{
  "num_hidden_layers": 14,
  "num_key_value_heads": 2,
  "intermediate_size": 512,
  "norm_place": "pre",
  "attn_scale": 0.177,
  "init_std_down": 0.00449,
  "max_grad_norm": 2.0,
  "train_tokens": 101000000
}
Each number is 128 + 32 x the weight over its row's rms, rounded and kept within 0 to 255. Layers, rows and columns count from 0. Numbers have three digits each. The size before them is the row's rms in percent of the matrix's.

# layer 2 attention output (transposed), 128x128, rms 0.133, rows 85-95,116-127, columns 0-127
108:158143132120170123142156170121109083128094105133163129111119159149156134149134123147122105137089055089085144113125104150128122140114124190169121134175070129149164069145133104168158128083095100154107179080166107116100123109173120062110115096125051088146134116121157147168124073185113075148057121085106160161157217159106131126106062127096156152130129205107185114143116130078148150173128
109:189115115153162114139158160058061135162093135109129110133148182072167118135129125102165102150137142116133160134141157132161142140154155138164113136066106093158140176090157080094061104096110142116092104084115140182080146124154074118093103082147119103084134175091145169168126141149108082091120160123117191072110118157112175135121136151128065144155131094074161129070173140067127072169093
111:144101155141086155201104121162138190156164148061186157124123102104174141171096072102122113080176096131050128111149109159068144107131113100142136126140155090197066107120159134148113093101141148099150087147138084115102081089118158150125129189127091120154111166114145115135127076179140131133151157169103097159136065122047134117105088116189185109144171092123123102142117116163136148150158
104:093132132059111167145150129116070090092082131178121083133108107077110127098104154119089074120098113155164142130138176143098116147062193145119093097135127119084136142105120205113089152139124182146216100183136148099107108101166141176128167155147094200077140117077136081132142143118140084143125137084131134137136145085090098200124152156130116147155168139079103118197113144076115148147132
100:116117121058126137162136141099136108114177137141069126099134163162117114132076165118131173126129134211162146105107169083123127083173137122240118125149118085176103141165131127190167123120125170108126097151141102076121140116155120107112152049119086115150067169089190125184157164125106195153103110112165170183124095151149074133100111125101103091131132105137085087127154128160166116155108
117:140080150136147133108082149118093109109090176026127118104144192135094118146113114142186120098098156055152100132154114111139119151105092121122085166144115115165114134151141083102154134104111146199119125092110112131123122125166182153162108153170069081089147143106138132115166090180148109170166180111155146116115135178083105100098129152084132063179208149168116084149108210119118120160139
094:126126105123113144148129128178105129116173121162095119137146126099182103176146175113088110167106077091094109159168119117105107130157191165067151189129161113169092113179128067138116081082090135141089092120173083127171114152144118072121084169125124105134132141094112130159127124158134110147125177066113210149125182086084090090074142102129174175208091140088126126094110112145113181116123
088:130158129129076130081091107119120134109184125148085114122137114159098125071063147117195190146131137178114089105097102134132189040135128114137135106150191198145128131156096118120140133145150159172225103105141096115053118170058081119108127121083117141124137104101089120145113164107111151091176100152167100113136133137121160150152159097148111139093132150139121124076162165173121126147210
103:120176115123092202145113105160142169088116101062157111117152101162149138131058057147134124147120137118122119079138166162089170144085136137140154117127142141146118123153100111139079141128128141144147146185145147156141169069123156129072150150159157179074160117111168127159165125078119100162098073084186096089106146157139170170207123088125120125148085135135106109042100114144180123201112
094:195142142125111160041147181168100113122125133127159098123152185146127156158089156136097104104087135067091159177097165085129117147122134128087111110162123120147146111129177163124145096151134054102115159170153131142105119142171174147122119119126171154175064154101094078097087089218176105098139167107124140123168167144131132075202113146098176096136149089133181144081127106118132126091165
105:152138154137080116140143139105140120198070177111147125199097131171126145171194176135099127119098142125163159107164145148082167128119125077074100110129126143106185122083207158125127075107137075174169154191090150108129126163130170144165132086142144164119106165158150173157161088163105088112137096076096121116135153123173069103138119104155166112074145161131172193126137122109096121076146
109:130155087129134131120113159098144109165098127100147111178090172092147121131106125110128159118105182161141141177106095103142176143146142112166092181177086092138121147110092099144133091141103170165151095095194127139151182083186121152129189170078114144115117147078177120116126096132083118089083084165094162085148135111163160106135116156099149200205114162064066145156186156139141143072136
091:169125128152138134175150115164191138157121123207127095155154106104099158120089141078137172098121157121182122166072092070139120147129132119118114161119173132093094188125119146120125109152148140096166095101119138101109105155123129195163155211120176136145083180120170099127117127116131071138165142104075175167147046095156121128147151121134141140129064091155071123071165161116180123061149
091:149176150103110134136131147179112092097177129078147132128118130119151176209144170244139160138093144119171070105124102138131140103106112173093134129111136162098085108130144132154161104151098134138123062113142141077160170094110150177157165188125119146091115147136140090077117115098160132186127121104139088147119142093068131138126134149145226175153132117146118110155052068182131124103134
097:117180035135110128142137105085101156093110068128077175131143169134081104103065179100150178158049157130210156168079133153128066128120164110125104161140124174090141128147186089079121174143162128110140156153128174125110134144107148088138138098065154106117132134144082148118135157090161139124112056122105117147114129161199120165159137107122149162147147121144104130057146140126113082126126
093:138148155167125093063132176126128098160146112087106174131135141139136132154143138144145133154090143067107178126171095064107148124131102172187177138174161138166147056203120201119125144101141169074186141178123150093112113083067147103104104162122140106183080161140128099189146131136111160077135137131102192135092128073114155135201080131104129115119075133106114121099121117128161133098137
102:169091120157169134135069107188125130160112128139153145194126177169132147142146163070139114104105109087137132154125135165129146202116067132053116108145131111093168182122140158098099115114125137131120122079150159129140103097157147182102097165119166152149123149161084158140130066119084128175155159152127139095082118185106178133169079181118148116175148156154081179167139092092044112146175
102:104119208131078123115171096106092145128116112169158133168058097125092147144136121127105146153168113190155172100170189125036146089114153088123112092140166130052096131109100103148085130114122160073131155124132174127122129139112135129152167125094198143113146094185120147161120139166135117049127115152128034139097133096135124141160166075131118147097091092128144173161150134156106154087085
103:125087181093119142122132074127089087079133162097149112086111102092120074117146127171132110129111140121092109095175125122127142105056078124146153096091076098111165135133106172079149163173137119141166143139115132147100146090132145163066134082181084164140185144112045095091109124096177149117160109174146067096129140082127175152159098132169085171107194077157149124138119087151096102146175
097:150152110095179109181150157168120135194078138123149156118145111130120138204126130083121112156122124096117149197109100079123115115127128076142099191171093105091157078170153112141169136161163075089180138184141134137187152172120126135166142179176141111144086128141191101114112120121117180175182112136126154161204112133154115167134119138150129182126080111136079111175178123094162128163089
089:102086037192129100079119117109135113103172111093097154180113139112125131107208157035078131123119118175102165160111168131179103076141124149128148100094140111142145121166154142082136116118111199112101120090144138148074056166143126132161119108113065090170189116109111123161101140121192153148219142193155166128112125121128159114091118143151096129104107119126138162151123110121120123127146
101:082141151082115119124155082134118151184149143177074126120102121106117143145152079064169120105150146203177137090163173129064114087100158102171210106082139193130158147129123100156169143101088199134135111145081094093111142097105110099088110120133123112109153053156143081135173139117109148100091109176148158132112131132069156193096125100156104104149151163151142157110137164089076114142117
086:122124134147122125065125130113049106091088171160196139107146091105143107126072136142131133166110184134126069116119153095126204112123126141194163164117121051165102180203107106143101174145112145116109121171132155158115155111132117172153094162156156111080153096136147082112078093142106143152085131183131078128135078159090146130114156175138083108139091125093207075155130138097113163138140
# layer 2 attention value, 64x128, rms 0.135, rows 53-63, columns 0-127
097:103093088165164167106136166118095140122167138138131120127160097073169093121142152075086125153147125179035139121095193115086153065106124128129135134154214134115125060162079139137169128160149099067144162137088132123104172177119144106106121120142122184132161108127110123098158144084162154079148125158149090084143148105130140172135086104123083144105132052148143145138146105171058093086166
106:110122156101120121113077130137101162065167101110168161100133053168094114195146155139147144125137128089112156101198144083088137133172119156168143140108136121089183074165151143152096094162110111130162154157127140145139180105150156102143132156089103152120143141151154118143136089100104195123119097210133075138142169092092100042169073133127119119150124072175090103210130101166133153111138
100:140120092086132204141145193160087091143174092169146075113102172120183113154139149120124114147100108132088150186108102056150127105190177155165111175121119161143123109147057176104152106156132132157184109155115112070149128142117157101094145176075145096113144129177148144117136142164145099137113091096128107117135147101156165174085105167106172138087096116100132202084084087145139087135178
088:101091142189183102165135124153164108155095177157102159144127146151133118216174108099150123081065091051160108113111092151177082103145110134113106147148116119123161113164100134108149079123090108107151150098137081116116071134055091103151102127162142107160046139130149177142099139108098134154175178154160135116148166150146111153136120104188178149148116186112063162140145133145157084107164
105:170110189127091162119148139139106111164111149060192094154152118083175097139140116123147170165088132059096155112176125162072134153081067172102142114119146123149160119122045108080100186168120114168083184113116147174166147145104125152119137103180176124189140119132107086139149140172110092141140128156182073122149144092098144074150146146160141096106098156105155127124080113134138172077148
110:149089104049125123096093128107162174139078038153066085123102137112141141172157114093090184146183196175104128084127132097153091097187165114133167142136120182129117118133127126130120157157126155091104160112095142115129121163088131056112147078142134143146188089132110127119091132134159093130116122126124159101098080137156131146100148146198091169097090127136194059115167080165162122113129
094:163121093123126137145085125097118102101155088118121115100092155189121146142116115217188163084148164132111183133025108134145067161125153144143141152141076099098141171116166127124116126126132095108101176157163184111120134061094088150118171147119123210153138135119163111088166111079142165113130080128134118093125065070170117121127116154102149144089129116128108140187109110043129148169128
088:116109144137127128135152124140068048095079196112159126144167153083146118177129168071099066125109136091117093112189128103085178126120144140139128076111153120057101078127100176117145141106094045149140170080168091158156049114147179120183173176168167147124131124158109129150129113130119106129130177142085107108120165116184084132110147147149106093078173087100141147142119159124131138132135
096:151164154157141108154116093119110130136173150212111090100089127125127176111162103190150100119162103140152136191096167089114127142136100109076095131133124160084110175047131131062152055140139116084109127118173049074097093195168120183135125086137192117115122164156118133092130105160117131138150097094220118138067083133131108143100131155153142130131138164135146143111146100109155137117092
095:100112095084133131089103141108111223110095104126126173106106120129133123074207097100115157138154152196152130126091135091139132081118104143178131158156108116155104148123111084141144102067120171136118114170096110122112101140104071179125154127155136146141216147113174153139193157085122102144149085081087128155124150113091121234078153110156170125142160111142094149082162151096109092094147
095:128102128168121097098087138159080167119148100116151162115121148122125172110130131088143139126072171162151102142078126114160105116150167126239104139126094138136045162142129079090119117123116137078065137099138118160168159045070112133106091155118103117109156131103163071121087158123166107135146117162169115165135064181100183145124144108129090113163046081115109088148130163147140082107146
# layer 2 MLP up, 512x128, rms 0.154, rows 0-37, columns 0-127
084:115117091102088132071077133070184139162136130098137093114105110131105168155124176122088119133140098107138110124122095124112089152096145116146151170096139176100083113170134184105100128127161144087087058175160111168103187141098137066089173176093097165094105170178156104105125168114130089174170111190166090137128164138149142121160149139216156142118135142103147152088129069164089126107183
096:150134148159115189088187128140119098101150147167083139106105138154117065124166191106169117187115075157118145160050144080140113090115071163068098127144127144126074111137107171170134116113105125149096108140057161163159153139164103127078131111176098152139126085118128087131212126093128153109131134065058184179122132127105129136104111102113124155107148137123127151146070143148178093180146
098:126138159116129087083097147146111155087131161083111148152095143169134153113112156145119113086168151166093121147112099089111141122124186139161118126102148096147113146117138185120103140067103070156132096154154109076133132167111135102079186125137161172161166092111168163130163120122136104131134137148210158086068187119112030174174165148112139047184099177134122136048112140121093142147105
098:119088100133184123086118144143155118093108121156064140136110120160153090134138146170068161114149172112142097123128093121044093161177112163141155140126129079122176060156053137078127111159156131102160158089191086149159146120156099183059163134135139187113102085117137150155105152095127055171077086147128138164126117149103208116093122139132092121102135086098150128071162121143131152126125
093:158248122188183128156126074124148161139104099101164132122094195101144174146096140096170135155122125146112103102125124142138109110111125143098146173147121121180161137155122076183130133055104192077115098078068146128148143152078161117126120140061120101115142150118159163107175152127127209139126090183112109093112126144153171104112097132191111147150134142133130168130166061121151122111145
084:153192078130194136043147121127074133165146096099137177197105051133113141144126115166159123088152121144142161111110133181166181134124149142110099101112084162132121113144140159163111103119027088127084121132139102114122142096140122146128148110159128135156143150177103184159115131123184143155150110173151211119188076115109156098183122169139097136121089156150112128119118127080143096149065
101:158081165083078178106102097114082178089158139148108168119124091105106089146160156150104090157092134095121156164169116151196131080163108134134153102097145048169103197088104104191153087128177139160147116075150152098113133108118096134084084076144172117142098093087087095162115111097106142099076142088160152130088145161066145175095154077123160133112098095134149156127135108109108135166121
093:147120116050090121136077161169098130142107133179154077107126103072118166176148195135059094137111132119095105155087162074101159193105111147106139096091164145133185139106169152115070080161121165128159118138149103054125120081120141134108129135139110200126142095094148147077143130137113133128161111127125177132072197108087094142213072140114132136112140128145091102158131104100120123146081
119:125137117135119078159128112053101130110140105136139129194150156189139126140135160131181137079091145077140058090158122072102147097161081208134146108087140156163144155129087160135099106108143023118110161109092138113126132162148117142140083092133139154144149084137188161156108088134130083134160151138063166137069109119066154155096152132156112119165111118146188117071139156138137169176117
105:154052119110102103101057118121111206104159154167171094161114154090176140129152092146130101118132121129107202219113121093147138148138108150123152191088094125140155111106146168139131103099082079169101143061124127160135077087165154139193106161141154097175159065095149119162117130106117191073087153147156134121163145125133098107168120113134146157172131089175091080147130103150134111117143
104:121118136147098143117118092111138162114155158093135089154118122138095114085134107115192102102127168120195123068105129104100098170116119159213168066110123176144111157129129151163026129150081120140124142125129126138095181120074152075147147089149164166158107143111148177164158143163187122107113156128152143141047133131143113097108080073144151166150118187114128150082119151125147157181207
120:131119142142082146122139071128077170129134151111071066186116134159110143125121137039128137131108091126192098123169124105088115149070095156115156082168129138088130109162173157154126113134095124118094089075104120117150120112144176068168175146087115141229043125151139075124145131143134092140108106158137076138099084147124149079124139136103146145142175164186088113104150162142170101088110
093:216112134107090144101146125122129085099174122217147139176154138180142126183186101112104136110117145134146131144120123114142177151136137111112112164125125075096121098142119157151135163057120109134113132159195076149088119194162107107091156120174119159134067175157091105145134141096128129073135163092195137142124100164140053087127135134066075124106079159113137182156109097174146141152109
084:102118091085144145068056131112150172058097155106091133201112097125086127155097159130193072156086084084109075098113122155138115128131128114140100161113089147156218131117112131110119095088134107155179144144149096101132163120142074119104181123129151164117135148089099172078151110164156101101098107207158155091151182128114100149139153093153154075167095108122152101091171152131151098124137
095:132151116130105176099121107126138136112146075142125187117105130092082121055104115084118117089093127122166171109138181096137146097111165200189104110122094122106184167145097116082070116225104189144092112145111109116167121150086100133175133075137167112119156174131125111115099091113113166083122109162120194136151096075160130171100149129119135126131090069163083095129190117165133113081111
099:168116150201123175155125136119171144112137157150145108105162196127118155104102145071134134083105071140159201135081121090150077153102100147089136080120102127107149138125172139125112123181110115130141173049135105111142071104195069118158121126146118136195126132094099106196111146103118036109148078079167134133100064124152141101140089105113118133141123121133133138080113190113135072138147
117:112157081143181140064083116137121158120080152156112191159140120127184125142113155130119113114117118125152118124145108113106146121127037122128148177108146118134136098105056096129118141162106094163144099148121164174156132093180086136149139130211114162073130119179117090096135160125182118138118123164119102227060187105074127194139103159086172127127142113184151156134138181149128118158089
124:136162131162172110093121181138153128143145123071093148112032160171115127146150158128108126134109181159100113159110196188166170103072150081108114151132109142133134146121106153102125156086154213113119126141179111168048181127159092119112120086074130129070137162117166137183158123128127081151079186140160126101156157177180122093166136148114112162099089151138136133103132145147086136075116
079:137127138171134103116134187136145132124177174187122120160154147153162106177168144142071126186085186127165146163135198175126119132139118072166158094126090176107133107047122121103143096144153205177154170174086093079137141108053097140129167131134120119110152178122105179157133137161117152214109149175124129077129144081120172113103128124134156142137132126114084098082111124085130138107149
105:127116150162147102103164130139173107076192150154115139174124146150190170128115156099132128149154138141085143089081104164112145107161215149070135123159136154076125125095169159107121106074148132184106177091112098094100153034128110116137166161156126119142088140106165183107174178151099167101182160121131120131160111135108133132124148199151142172115125121139178143197098110096111113195167
095:131142093096133041179142131128107179160081101064122166127128146084125150156114128160106133147118121165176132116116090148182108087200112113124137209049167108071105173116163130118164093110146097140082125154147161168156128161140105168131103147159137133137072165059174120130108124153069149151169120070127130157128122136104180184086124190116122157121118149084171119120109144117109095095156
099:090130113161124113116139118110112131136170161144147145172102133144179126129165136141079147097124081120163152180164179096137126154131123128077138098120184075094122056141150114152130074114099135162139147117158207163191187057174102183141130090174070134083154170100118193106097145129167139122139129053162154159117099108136108098143115152135169135168100107081064112148111084144141107174096
094:145087132106107123139141113123169176135140177133123139161171086091150119173161109119224142130093112128156142074142119183125119079117155136176120066158151156166117115121166134137135189136137156141080098120149144172147077104059097087075226138078157086162136188172102132081122123120153087140082121160171174144123093089168114155119125138152129117135117166178132152069118146150105130150179
105:125132204107142111076157118104174175132138109144144181175147112137116108108115114118173124092137138092176143153189099096156161109180137155151118156151117116163194100132145150070084140143146126128157203100112208094118147148073127129134124115106169096159153144108144086114101132181087125184140155184168095146118077153154123133126206105187127120095106161137161137056111141107105096071171
090:069216105164189141066112147122139188129150082084144099108086152129084137122159133102153066109144137145137160127155073130108061118140091174119142113201089166178147188128144161092122140138131119105108120108152105147088180125139182124134139168128133124153121180099114087141145110097078139180122091147119093144129078153115158113178136141159147043094161113112139116145152156066167128173118
089:117070172135094100141054105130189117137132108161126134072121090150189128092106153161202122107150123123160142134160108080148074123107140174181142135092156105132150145123098049103103128151119177075131075088173155142154109117130142103120187167136118111088116160138120056159128121131103164149118158143130153120088136083059137099102129140092088051159087150115121075112110155102195104155105
110:139086105123140112182078119110132124113092152156115162125184174176109152139176107104205139059159136137123148115094130095069149095111182137118158132088162161187142159139164070077108146146092087096166117159129123103122097111100173084156079150144170181146131158109161144098128169116124179173109139122153100199122120123123138123100167121150112126052126098147056121165082084191127129153111
116:120129150094123078168115121210144124111092114115111178100156125127120147148086184161153184134119099155083120120096181126107117136160115161174187143138119111097164120107136142113130135097179136150173138100138185121156099109121121185141180105134061097151114146103101086074124131068079112102113139118096149095141080167129146115081142196148069110082189189126191145110143057091135074132129
080:148107129097161058120085167134092103101147128154100104113120113145119160097136136158159180163100141129157143084149138142101139060142119126178102100157059086165124183056062184136123112083172146086169119138177101135102084144161157086093172128185161121112068128062118136126165098161138172104111130089118055086095147109158121110076139125107140118102110106187096114089111116109128165102093
102:119098174122104139093096101138159148140158184093172139139146118074132137210131133158154076077143157064162097166160138126132155200132095071123111121097142182102090108146128152140083158122144097135143144139176173118124094090128124088101193149120139117132117200124090163083170095136127166131092092090104128082115154103137159101125095097086144106096069168113084098071126048123172107111135
106:108093119158128103040110121187171106143163091104118180137092169148128078168160154114082144166099147109125155150098177094113103138140118184135144112207130120145162105146125167119104081100131101181060165123163117189101190155117119131138104125150076119151142113172161159158198167176112127127075207111096117123153143103105094133139198159136136160159175124139124127169173123106111120139158
095:184125068190134103142153016142157154111111126228100180146152144129107127155105149083149139155175161153088136134125134159142110150107159101112120075087149169145147095119144114135079104147144154112113143095094113119131144141122096131112166154151131125150112069108146165105156175067179138109108075163099099148146154132121154163040119121112086158098120124056129156166098149197129122171132
104:158145045090202153057065148082118114115110173102115156106063170146100145118120139127159130113114121117080174161128124110137144201075100103139133115116128150140185182154129122108141117165120170111120099057100162078194104059119094116165204118124126141128092089150114139168076104118103091108132138129105154109123104144144162158088123130152122148111109128105175079174110145170161105167094
088:174129080183114098155164173129150076118122121137141174157122163105088142152106136117151124144109138145129154191072091059165056093165183141154101118131125160081104172161127170105207126098125110125089144181142151052144150144159116085112117099119140114114163128135170084159162137107128128153189168129168110117117149141147105170127178121133099104117075065196090114122148159156154157064144
077:101121181188124139103072161080162166102166142091210136176087145129091138107102164134094176108118099055190155093115122171083109095128138142098152130171155133111149132098162106127074054169178148111147126124126083088153097094087151116105126151049130091101159171125067107172150202155098108137127111096083105109129129146104123120088134189112124118117135141092121104124112082123148157118108
118:091114208080077121123124095159120119117127131184086177111078144137112095163156107125175150144128171125072184127076098121126097114080081123156116151105188095102140140133102150157123091075069148137120140187144151109213144129129117099112154127105174170144118118216097158123144123142075092149097194147134130119125101140162110124111149144036103168134130143149134144100117144160094077145081
099:107142107127163169143127128131160183087140093176165109125198128111129141126093181110127182085105162137123160168090140129239129120149119126145085053150126112116137135129110108189168084159160116113132136077156170136121083142116120078117125106107174159155142087165147104109116163109110168095128122097151130134154103152155155104137032073167145145167141183104092178136119134138206070114140
098:130091162145159141176151158091123098153155181099187127149132103109153101144168171089131115127137133143135225110111162092131108091119170107120111162139082113143095099202141208117135091150100147041072159096135149125128055165127137115167128110194096104152170074114175186152113094136128154166096111124086100181134130084106122137141086154098125130147092095156122080162146164141150142123098
# layer 2 MLP down (transposed), 512x128, rms 0.131, rows 0-36, columns 0-127
075:113100161164170149109153100152072104109117109164088148156089131160159064096119152126151137135126113154147148167115136114105167119177091152138120119138107076128182189152120129141099149089102120154154204113087142128169113086157075181131103085133181068185107076093092165108155099148154137061106160123095101139118076135099082126112084096092159094169143148176138115161099183138203112114085
100:122149155076116095117094212113169086151122071115121140213115096118161168081114124118100088136149141135146150125210138132107119112145137094121129156083149113187156140085155111138112068118148079089176132119116107130168103134106148138190131175140124122148154196143140096072076146124106156135159105137217104054178073158154099163094126132106131139115076162136089170097138130114118122090113
099:157100096121137165146114148078151133134147112156122092098156169110130089134145116092095142236131108114117099071148110152102114085166082178080112084135130160162129147095074089063167130167122168150137118133133164114162156119143169117120082143112063110144162111127135078111131164090149108112178098112100126171175094158135204083117096095126078147067166136160179128182161123109147097151186
103:121085113124094158117160167091097163116125131093092127172119073129130118119162119172114174130111168174197128109117112151142182129124175133106130156196116102089131143083076137131164078136143107127204110137132136123172110211150141114152094180169080096109112117086166099168143150139117096168060086057135098139161150124148142157108129127128113128092081164095123178051158132121198095145151
083:073070126130066125104098188156124169117135145194094135123140054083136113048147093124078112071159091086109139182127155140101125167142147102099104140121129098086109125164125140088166128160131099160183153166159137103085138115144061179104140182169106167157131148149128135132087134126147079109132151080120133125146166098158074167077102169128074157120171103160123110096110178112082142162138
091:107117093113092136151120078180145087070157117114075102119135180090081123147193123181132165135109105081127056119137076051135096150164136073138111106135078163103154138122097128094166125084139091127159113082084158126138152186154149106128139145103149134085141161192143085117164082131099124114106069155114093151126097087165191119077144115092103142135156119115125113197081139088178128106153
099:013126129150098069136144124169141134145046128133076100144184124109145160139076096124070124137139084162121155181102125087148122112076146095131142133104130147087106128147084134164134104104154101173130132128097151097097118113169147110143186122069129122103112188089170120123148132086157161171164113147105126172119079114132090161060143119066140129150157167136069106144179177092157143081128
103:133143122146126076109146106128131154068131179118138090102132096075100124137123102114170134145098171152073170130161203066125099138066147152159143125102156129114108146138167076070136166191161099134102119159131139144123038119115123135108104090121174105137164154121144171084143137197099072115086148153227092132154068133118084126090127133145107108099116110106117130118078082138100081173102
116:141144091109151161095098127102191115127151170104181135139164092155151104123119188098105186130193181138097157072164195117114108154166115100143146160131176145141120142198078107104156145085091112132111132132170168173173136106094151086154091109194135138172076114137141118116143127149173154109118178103160126122104143133029091053176111116140117092109115111084105138122155112164089122134096
096:133163133155147122174135096107140166097136134086079117128062128152109092081081136196145166133119088163187095153127053218140136138143114116133098175129144157094143148090146116155166193151185127162093126142146143135123078114120145184186118202126144099125066156067165105169143144089133069156099128139102165124103142128177131108143057159107159102131110123103136159154149120119125100095085
099:152132042092096123087120112126069114120113105184079138106132143109189145108171122142143115111136102114109118195175096130183166107099142097066061131137163100135114144151124111146153148096152124113095119115128161106179107119166103194034082101071110142103140134149096119130139106228106180112143122102123103137156088124110111064136128142083097106099165096091149142126160082120118109096076
111:193107134116129182209133120132103131080198147118139110078124113100172143146118133117113122093142127177132096115102133133143151117144148135162151160177096133134164129130090105129160117067137191127104119170153110061083047135033144119139126076160173144123200158142099183159115107113121159084133100136149099109080158109174172211151160127132117124141122123156101083153147148118139110123064
101:119179118089150106152144065131121149169077119118142105066089124154101125131120165134096102066119085143081106129151122091135151095058102096141121151098155082085066128095142077089169091053098120116106173158098180085097065149169136129103169088084148155089106148111109090126128096090160075142133135141183065160107187135143124118142106157175120095115096154105174154119128157096111161147152
087:141123130098106114108193113117126137151150128126139115129124109130177090037147126112099201144139174122113183125157175159124160103111123152099099138128183134145111110111111074110123176096093125110175121158173068177182140136108196132139108087134111118099123136136069165146123175093120131151165158094102143205191063072099164042083155164126116153093154094129103148113118107163083135108144
099:068132113141110154136114164135121078181093163111140156113194127154176136208113131176089178114117126115111098091118146191069136157132069098098103174092115089077076105112102078138116098036108099092204108116168105114143169152171093105120119176098109116139079140127144128161132150145145085167159128125119132086097125158118112093182085149123112097164161109106143168132102132119121082179138
099:081109152116120098102153092139105146103157140116054129138102143079153151140110119162116111135117159114088095105121181080129125124148157150191157132104099088149135143135187205086197089151114174112089160069127068165132083123131168103132138151144087154099176124113135145111134119101131154064121172210110144072175188129113157065120104140118131148087131112106173106072119127150156055164121
096:094091128111161132092145113070104152123051104122100119077148083145128090107096084115121086162117125130054114078106147100081103146091117174112172062161128108130134174131095077135106147161098122078097155099126186085133123120060143070102141181107141118125059103163144192134125172109128147107128146118083121083118126099124091056152162095157111145127136179121168106109112123202167154117141
106:151148083113104114096103100173155097077133133157116131181181124155170140114082083106117139163163101149155146114076164143113042141105097200177136093113150156119152068177159114158166147082163091141183158181212122103125134158105105087089127175115119133114138056137148093127158174121107133107169113111125142124122098072082140143055138151126096117155129133102141118198146112119101092117098
092:130102068139122146139094149144079106136147202102143110141164115150168193171151062117110125144131110125130105119121128147116179039129133174118156136102136128181108146137176164127099139131136128109114100167089139101161112060098208160181146111071134118127191141141103171203131047107114144077130168147141121141092142161132138103136183153111173166156142084145099139181118137134093180169137
106:099161153129106109162187142188127087097134134129151119122122134173152119093096167147127189103132143155098150139113183095101102183142137126099119127150061139145175135083174140180152161136142108147129161089115134121197068133229146109113137123127131128108135173132141171071116116120118135095149143133159087163075103126142191055127115130114121162132096076219101165150097078157097109165177
097:105104170169115184076113158161157148122110127149176181080125126145136086110108104143158123130131169118100083083162172164145185220139146132166118130118103110114128101082081138193114064164105166146146167136128092193181111204160090163151117130138155170144210120130121108085137174108122165140113128126162157132116146087197137113163137078138182116095149120119089110128143154149088124096144
090:175190154119116180088126141135155081112069123072106119084119133116095171131130153139199114095084111075099093092126084159118080070111129146195165157084149198168121160154111136102097168148132171165140164133146057137101162128122133106095052165120170137159094055110092091113147112118131155151106171148114144124104113136098143123101132086129120126095144196144158073165158146124148117105164
092:091186151128145149085069115139112117153148079132145180064128150205084178103129158125090106159143142105093148189133187133104143163084098095085092149111111100078132139099110145102107128165070101125191116155147148086122121112178147177142050106140139100105099111132144144158111106082175191125146098118091131148123137179111114097175150096152118162090122106108173125193115080124198132114112
104:058143158144107073151146153112118133127107105137118129058136055150158110101148098147137135140146158093151144101178125093081202165094107130111066107125097150119188091117171099072139146092149051167105147134160115148134115118150179111086156135143094202110149189117144126132146158167118139113082144091125110084128075120142149066178081129079170194133111146170091152112124130142099082105125
090:123068155104102188166076102147108101150106162137149145192085092129177105106150138181161168152106108092118133124163069149127146146129180078155094170110112103077138109160126155084131133146102098196098112093138154115173196120119169107067174132199110082153111105139155163139132121162168104122108196151124177136096159161117115182158140098137073130120182138096104156120139152120091169080136
084:113092114106136105134136086082046162129055153169164135164129150155090118116143164087111127150085119085131159179097111130098130104070055135122129122123129148115101074122110199125185144122141136153169130158120105134111216136137094171116101128172109128145154115158094191113109113095102145112168112118079136132116176141233133111130152161133145123165193083111158158170177085104142101151114
118:151124144147082103148105122178129104147111144159201155105198166144076157068183139153129098115120158135163135166116148120121093093118112156153135138070093173147181150102153134145094121158123107075149153084147125153063139107121117188165103078167107087189128120124173126076145144123150109139074098121142095089128179136159139126184081126093104145172121131161095123243106129081140141099130
107:126077133139137134081103144087105175177154117131194107108166128129103079091116077147117108161134167065156163124136102173095122126118104083087126087143146125135070158176134162094158149156083116122072157152155088139137119129165160101134121155111169123124133063120151144137136164157209108174111119075161083169032172134104159152136101048107154161172103145117107128112085156161099150110163
071:076158140120137218117166117108176135162154098130137126139099128121090141141142116145097063106139114174124079108083096112153091140094151113088165126132206124090110067146155090128145177164143086144119119145097148135136126129099123170161112119061102125092143121152140119134069131105180059138136153152133219127132107137149102145139088157182206147145165126081097132212130159141114095150188
099:112162163151114159167173133092096157209088108135070138101135106136089102058127158151044159158135110157085154108077132131161094108129121121140164125123152087113159165094180155098159137104127128099131159126086117094213147143152114120156112138101113108124093106131111177174078088142141114054147132120135123120109134203139104153089090118141153155169209156146148209159123165151158149108142
107:184095116154150140154148145131092122116111154132124131161113124141133199169143104146095136099146093131186135095140160153133122144135158047150160133108137119164093107140168064159146125126108220090106116098131132092051057175127148055068135112128191131105133106186119169109160134160127172144149205153103184141085157133073139141131134100135120060147078123163124126159162154090141112131114
099:146086114090137203092136154190125147097142166141132117114161135175154150088130185217176155103184166116130114144072187129157124105085174183121149083134066115124115103113111116099134095094132159139145092150110118109096083118079128056137104154186132185124151115116141131070129082160140085127144081109190099106129092156106120101194118147153185115104102142168122130096171111125100145130121
097:063150122145088144188152135122180162132146146142172111138134093057140128147103156177065181105108122145132122031143174156123105132175137109105154164128093122093121072047074100136125167048112118145060148114159136110117149178071115147092127098143139100118156144117149115136129144166122134130134102130098108148101158110172094085178134092138187158140170095163107119062162129117127162107097
098:092132124139122124102131134075132134161088128051165085156102137130179119075147151114099109113143103160134136114155116132134156152117071216109170138129197109131131116134120070137136100051166110150143085145107161141135133141177192179123107105166124136124113116089087108078137075191117096176117140155115165092102131124091172106157070070188108146070129107091127117071133169172167129114176
080:124136101101070147127151130147090128148152155150086154132145157160146115146211147151145086134159142155115073177138107097126120162121145078135111167171146117147114121086031136096128147119164086108129175192160115092113163069157056123103180093170176140115103132132149138101135090132143195107092110222176105099134102104122134129161147104147152114153153081117168174150103169070147104119162
104:194171092093203097129118153170125147147156077089112060120129114144067075047160096111109128140176103161182096130127162148185117169166183138073108119140073143127135148156139168079114128138122153105170156125120128151077123092105091112197115127150122084138133111106100139107072132122170172088119122151152142146112123147163163113186110125151095069141133086139174099161122102128190168130138
095:151097079105132170133166192130084086151139157104146100160123117114116082109080106148116109193134117133134133129133133099116157075117086103089118127168127102105217113124114140046134121083122102134117121119146155116162092084122197089140150150171101159077134115113086134139115120157198094134113100090080137206142143147188185147106178163127128155140172163091120086179132193191117122136110